config.yaml
n_layer: 15
d_model: 96
n_head: 3
n_kv_head: 3
head_dim: 32
d_mlp: 384
vocab_size: 512
activation: "tanh_gelu"
norm: "layernorm"
norm_place: "pre"
norm_eps: 1e-06
positions: "learned"
qk_norm: false
attn_scale: 0.177
bias: "all"
tie_embeddings: true
parallel_block: false
init: "normal"
init_std_qkv: 0.0237
init_std_o: 0.00432
init_std_up: 0.0237
init_std_down: 0.00432
optimizer: "soap_variant"
lr: 0.0051
beta1: 0.95
beta2: 0.95
weight_decay: 0.086
lr_head: 0.0103
grad_clip: 0.5
warmup_steps: 200
schedule: "wsd"
decay_fraction: 0.701
decay_shape: "linear"
final_lr_fraction: 0.05
batch_tokens: 32768
seq_len: 256
doc_mask: true
train_tokens: 121100000
steps: 3696
dataset: "wikipedia_en"
Each number is 500 + 50 x the weight over its row's rms, rounded and kept within 0 to 999. Layers, rows and columns count from 0. Numbers have three digits each. The size before them is the row's rms in percent of the matrix's.

# up: layer 11 MLP up, 384x96, rms 0.162, rows 118-149, columns 0-95
# down: layer 11 MLP down (transposed), 384x96, rms 0.165, rows 118-149, columns 0-95
up118 092:543569449509555529442594518498581496519453576454529510442385511433564476422424494516598608529461517456492496438478555604502442479542485538494467518497497432494532527564618517467504506527491479475509485470568594571522454539536526510529485465450498441520407584500427487524615553491490427498
down118 094:477508497426551471454457419532453445463515520460557562444490576557455508496545444557483477486535544584482507471512443456434523507621546526533563514514524570491532514549459551543554518384481513517499424503426487460449559505491529492524518499463434445341552418371474562565446507488528429445
up119 096:483522508534537523491475486527395477630459461424504439571464451481595544555537570440540526513537504480472487486618503367515414441502472443586476575576598484434540453463549554478471552498550475498546451537503549512589478514503450465467493489504467527513409512491538497532534448386430509487
down119 102:584491532450443532483547477445472432551510516493471493511442553474467597444508500482527435484548445470504509464559492496471537410596495486557476518388494598469424472503532446511478443456535542515577479524551531415582477409524433520562541554485553450360531480515529439524478474522527597620
up120 094:581472549474558564502476552471484484477503583431572478622507454433445543549458594459427496456602453503590466594527467448439545561505489450470451388593565438531506549486526430548533515531541513516493618516510443543506506560497489544490479475439434542497446471553513504518557476502502422455
down120 090:510549566465419440556517544507510496513550560522458542463370509440616460463509465550448521648376612499405547487502480528449493424512549443489517445462548542472534423509495561498507510452504497446440427529553498493532441482497474573488566452495474460560500434411528460440524480535487469482
up121 105:560508475505559514471535524537443520584426427441531575546511506562468496459438445419485543548555562565574524504456546544522426520544478442541610510456539462514481422515496509458440437446474466513565619409542548539389536554572457489474475498453492410562494473508593469530526454463456552555
down121 112:458374501487422423489458537512512499465532533496506552539423457491531572450484434577415411595462517618504467472494427514491583445457546535480482431502441476538523491504552505476434492588437465457447471534542469531528552506552509566457451537458373499515566450578479419534460528506576445511
up122 114:547488507453545492602443540511500512527400481622584535513505394498496546510504408523406494433551492493599413532467408525534509488533494460443465517586430488530498542488576548482491511461538459443499469544518445468559544440488395537575618453516468511515525498452511499422499476450529463402
down122 114:517513431505523485415568614493487438509580487460464469503445526516546462492517430525568502535479441454432600521477563506427550560528468429586497548566535536464428478567487508550534518540589507556560457533470562562529495499595591598488492481466476495457482474527561597614434570505520509455
up123 110:474486505509461547582442513565554523550459536466367544463423503451420510464422506528544531418531476521489450547540488484527468555475500555455421520402451396569501547500488462533541496467503517597518619454472476527475455483472509464549488399583554568486470563494449449612463501557433555520
down123 120:598456595540487497470490470411466517588534520392429561465489507500472444492546515492562520432572541479499520499445555530451449424486508409575505537490460454568487424594521465414438458615575499498486523486623461481579523423461517576541506511530533542486583520465483529501501527468566502549
up124 102:543517441573537572449510479351559491465493585499428484525442516433503486409507472490453418477501530565531510473480578520504450568464560615495570465606519452478498491573502430507466520453514487469461469571447456557491597565475480488505476446490442562478450552531466559526531534588446520398
down124 111:464462460426517498540479503572471507479476498515457499558445519394564421436517421595593526496526526493521586510458532500442484522551507547542553482550478480431489523568468416588556458537531403528594506485478551517499550552510571631547565467528476389569475543450517590496479477565459458507
up125 094:500458583538597544524454490468509537541501604462491471540530530466543537508504622443457560574507468456403539480434471463449526535413486461534476572531473573509522538532585444473504538578385501550531447512464530594472582507472454377465544481513500407443526531522515467479501524458545424571
down125 084:474483471495426448553480529589501451448485505483594507487519464447522406504567480568510466537473576497488540465508491476424586448502492498439474454481493543430436446552394527383440488534516428500516562581561472572561522666543454496427592515484461467550536515523541451438456510495464518443
up126 102:530534489439574458575574562496430485620499476448477471570513572490489594545469490488480563545527471465434546547398574523503429509534475482577487547522479514567492489532472555593368568495527473467534510636530474451479561514559381512496528416508405493455498468498491483473513530505458463502
down126 095:558504454470604517570530541485488479410493540540538430434486486554495561472445552550539512481517433482529404616421503429537628422478587427566521463523526512529451480522546453542599521488557557553548469468526500509448480495488561500480514589547458573446479549491512507432446506621485461498
up127 090:481489540550418552492515611486499474573559520432466521502519488522459401452455530534508616511492466518514525523445523500559607452491493520514611593525454443572537430568524470491533482554515424505490500501507520547477611386462483481454611555508450559496437516461530511486477467519481508352
down127 084:483533500500396505493418439451506468528542436488491599562440560471450514514506527451579519593550536546428481456523542528469489533503564484562546445449399480461539571590486568562591470483488464598416540427523474490460505507561463530523502455611542467527533538583439530540546461433542477576
up128 077:473474523488578514538443525559509586546533434456485499576493527456597532544571543436530530417441463376572547549405543458445553441597545548556461499451490583536526537526564530425450468476527525533447482518516423537436423461557493521480511551446467434487489486508485522368527540442524503455
down128 085:446483519442433449451486449546523416491458555475494528461461490517483603528579435467462409575530429610516418428494533611504466514426526556484521499537497522423490498501376487512546507482477509518493475473431477528539442545432516623514493473486580555624463454446538580540512449481540509512
up129 092:471512499498595465417520551414524476568469407570471508519526455501494410501519407489493391570512506419518450493436475467507527574620447399517500561582555525505455448471492548505506492456485566525506409469438626487478495466617486515549501500499518457558439474474571487542533443466503439516
down129 085:490417476499415547532482426590543567453495539458493544465546556501459549444481610559478530466470483573512555521493523518508430445444574546530460428489552455516439536571491451472492404540427475497408614513574491591480433511496485503524492483586521514448520467667518513494452537509526544474
up130 094:504606478457465454465446450440516498549384528516530564529507483467503509452563504495470512522504572435467543533538519506553546385497575424512500521516483428458424494513477392565513544465450509532487463595385420503477566520467555594433550420457552559532496497564579475504545437513421442478
down130 092:560414495527444557505506429435569472519534493517566446501481453493471501522507530551557427552432455509617453474457561523525540605443478549577534560498435490592429494478549565422435452534605450491523512562561494529529462518487574548512571346468418481447465494501546474490480515466478461522
up131 104:473467523414580570506543587478483539513580625439416489517437450517466336476506513481509487427439489492499470483496619568457554533509434558509523542509574456492538573559539584441472535498479499521527464558501578462580494508522567479440554500403546452509477460531445539467494551515535509464
down131 099:415471522508602424453547493511374509537451472436571494487524509463522546441465527529556521505479576453524527603543448509492488473535480455407505466495368496439535510523415619500568512478409458468528515573568462463480504520452598581484509459569535523493519527468508453592458512472429505435
up132 104:524480546528510580524457465552452511553447546593481517542547417604567484424530440516608555451568504420571512434477461399508496522515467491500571535508509569480448460590540496439533508510496402458449535634507545461526520455483564436477607487444552463493435521441460441507500526515507547480
down132 106:496601546536502437448522562433515549526454417519469423511457567520539421432569467532498481527469485612447554505470474499449522586519424488476497538480615478404467543550559485515526540443482486484511464477554553504544329456507468469500577387469522538456450465518504477545483408459510457492
up133 081:545477534493444462455534434505469512446523519488476578510427458471467483456541467533512366462589475435565573456476470585527531465492539600457455433486502357438547543471506540484449485459543506484586462560583495487515467467512507438433555472540540560445531466492479523589426506616423504439
down133 086:518565663531497502515506472554446495545523483451411494474494509376501395558560500494593553549491478513466473490517541452407538518542576543514487505412461470532575455511486559554487396445443462462540477418492540593568516546562551511560515461435446529573499479524462508558546467553522452466
up134 092:418489446516489472537505484562485543548420554504453537491495470456464459511550443446509441544496551468495416516631455535484512502597429533458419511490449478399486525542488573452502467535489505437543594532466533553612532461455473416479471543592341512435465552523435485503490484420492533481
down134 088:492525563484448500457529529509483516447519368486539429561427588520487470498550494515519466548469456512427565421419472456495589475454641472436513511397424588443422454474513420537534534533400518568517479549536498473449505557513452511586502471515510485555500570448490535398516456545529493499
up135 086:547535502556525478525533391587500561435477413496612441566546487545508481453477517547485467456530567502513553478483508501510445505413504536418544384485470545484493584443551521499438551492521591455485502511474472450565462527613440474503442463523438515518580534556408496407480510391450456549
down135 094:505593555445459433476536520528463403525547498540519493427407559490495433481559544449509472530552455534488519565512567537463478506550572504434522518465491507524595404580499561481622501461510494526589611594486517539513508546494442516540522534395551498550511454476445523500459437589606515462
up136 105:492571536509436381539442500521582452554493499459369503496506560582481558512539524533502566466497440494463489495499545536579543505557525516522427432503484485508420558435586434522562560430475543432551556454455511435464525533478505519561535560476508522463375521446503563505559564455458604429
down136 105:499447519443529589507437552515502623502501594466578520529527450364490472456462505439493380532457501543509495549538477530455515479465498495424534566458443474472547477495471472485426483586502531479601475519470563562543533415448501513467443517480560515467548358562450497438530433581474500549
up137 090:430458512473545528523564461473563490501484503426452445497525508432471547406503519585499525513414480572505443540520514494575517519473636566493533571469374417561472554409495470503502513530525483471498438538463535519513415434529488427565506478399527479486500476509490628545445550556402523443
down137 091:546463457485372538486471557465480460512547508476490531457498465539537500513467473458555549454521585587462525519475512567472589520420507463563521462511478463481549385585437386552545566567573485577461444509584485448478608452542476510533546587477473435417505542499416510435505475523455557515
up138 105:485447462470546492467379487519512586479506562517387499504504498443545482488548532494549501517548536476497541495493484582458484538573391432559462465505524530420454450546494590465477526431478505412557547496451513469418529473494507430672591429450492490470538575459496479466523507620540490460
down138 106:575466510527478435585517430503559580454538481542541411513437478494559440548474503544408441526490410552501468496454527491554475545501512531484425493532524529454514445497530427438557553591522457530483518445453613596582479538444488481368482545538513480502459425500525548377464542569501525451
up139 094:520463371567512488415507599511498467488440446570416503501526491545521513506428455467444497496456431487433546492552483438561585565622421530449440522462457483482526474559389484579472447474546601507530498511476420426449528447484491513499532464527429582444493504577554434526520500520449525475
down139 096:407506419466505527443554509509461457468490513566491471590501544524565600444532506474435496588505506398506485434474482559453545525544499548581498499519521545435459410431431487452499508489530477543466495519543530546617410547502453583428486573469539410484531584432378529467437470534495536486
up140 106:525494483508527406445490444470503509483600472526435518571507515464460470516527494456400585511536621482408483460544518493571612549460463454544535513548554481523480556565510484569430461461513439484507527404472534505434561515455465495564576424458585466529511443590460468516465516574441462606
down140 102:451478530527447509453491496451455522459437449482549457446481501397487592479570415504505480561505465564541487516518526570566520534550460443524531488437463593404588474500498605489531416502444501464465501503550510410583397494496594549386500458495539530568505518435508508502383469532562475452
up141 088:590473515478507507451492570493516503489442477584537555510554492419579518484522569609498442438451557501513460571402568496519492471605420560559544537528525525492462444544578569498604588451550553493457564507463489531467485485516457462511498472576453451572545564460546449469485424484464470386
down141 087:529524525593553529540546494461434476479516430494500406464595507501451535486423474475642445467475468498504583463534529522497479552493469499539512500530426516533571440483447477524494398474475474454521424492511520430634490495524568497542566538691529540476531606478516548543495509472506462524
up142 098:533551498471408480527501484493542619443499449506442544481416424515558489481448575484467501430577439483512583462442421534481458514508505500476437480541524484574529405436635561542571498474526521458558587482503498421490562447543539414346501561511516514514526544481489511420461510513531513485
down142 109:455488454510407507509447454452420506547581495501527579417459531502410490516476461522513536454480429530444524548481478524520490520548485495486557452525538559450462434569554518534427518480495398521495495581525378556521595436508414464632510520514484497553526460530480437550593563401548533426
up143 093:489453560397496604438468584508459411562497484399453572622396489469441529491501434538528611489571513567526492464461578488438505455466502445539537570500469429493512516530531498503434386465446428520524468554517480486505517470471456508551523483431467495537514530527556430529449522511449543587
down143 102:465517537474483447569565562525470486543485520485486449399501542488461452474473545510416501559505458587490504465532411394430562471468441525460546445565460556472462535533510539496490549555533503572602424389514560570511443559546520417484547512468430579534500469554528527529497462469577406396
up144 104:407629426578553504462446552503498498509473447512495496553423521446457512450436563483413546431500496518477566475557498513448536483521478548511508546451459526496548510426436454492580481496466515474524377499406543531490504483434413490416488550499574435514480574538582455508467444561595602486
down144 105:489524528508442515547539543409532518485536546473477517492498633521372483401488451445493384470513534499465469477524547508568480533527496495547510531504525518509568503449556631490420403499563471512466494578540419559622467563493460553525504495505467529525407445486490425506502508465479576393
up145 091:494445460497500487386486488591523497491511562471462562500467489467501497490474452473543542442533569449503504530494478435441498418503455606552511460499476545548458437454490420541474424597466466526468465508582563577574410434461459589584533476528448542428454557490526398559406526565421514527
down145 085:551517613499639453493526463494574518445603443579492507524453469499510531511533484477552479583433500495527450534507511407533499569453457506474541487503522530452536583530579573515506488398533529450490427473474486448504466506382480504493580544457413480567460434429531583492445459393506481535
up146 098:510506528514532591525513451521520589536433534416544501491478546525519537467532535467554518492451459464491464549484521422439503553540409532471516423408593543398465524398594426487562427507584479560460593454523537465516610434453473436419497440463477542438530464533490503479444498470426545493
down146 100:521453582390491431483568512516506432469451475477519548466437555492525428555480465510428540573512526443601504518565488476514491442494452520518501489543542533544526568505419535437502584532513509513519432475391454419430410523468394575501505535536587420539477493504517429525499520550520404611
up147 089:488406529500474502486566555544521432470523653517551477592449502468549560472535399556542473499467517526517592546442512564532478546537495507344564479518456499520456487476448572453533468511454495348416509524470450463556574494505566425461492461469506452462510427463518543490553525509489488530
down147 087:449516482480499511548475452511451406470479416536423471502517517497439569512488554448461523600504370572477452487485536472433520470508429452569502492434502509471535518460452470459501574489500533528582401488496550586471556500455488568449479545563564454472683505527517513548377507451515495541
up148 089:458462559468531441418533518503520478406547582386454492511577542546532470551493498428445537481668447538516554427457393487505499557545579469530531477418454522561534526536504414527476596466445449413544451494522535534470468469478537508546500594492531546456564522521525484446492568480478473483
down148 085:539451468455524582535397536458533504529514415508545482521513513479459547473525468426508492543458465511505482472507493617546446515493459455425474562508418463493547511427461560516423562499497587560426401549554551392607502517503477488464458445615523427503486586463479501456511521499420590578
up149 089:508374452505477521486475588386559537505487468516489481518504483413447422443487511529478629617434492513502488533569507528564540544569513510485525459485505525569534577622542545555476485486519555513443548455470521377569527457517461543511551478465473490477525446527564526528503461558452562385
down149 090:471593497499457539581443413529468482484492504473509560573528498565509511557506482479527412511581454509422552409515487508460519482455505556496495456511515554452361543491430520496495527481617558557477553578477518499470481492520461463437417517450496461484510480531451524466494499535722491564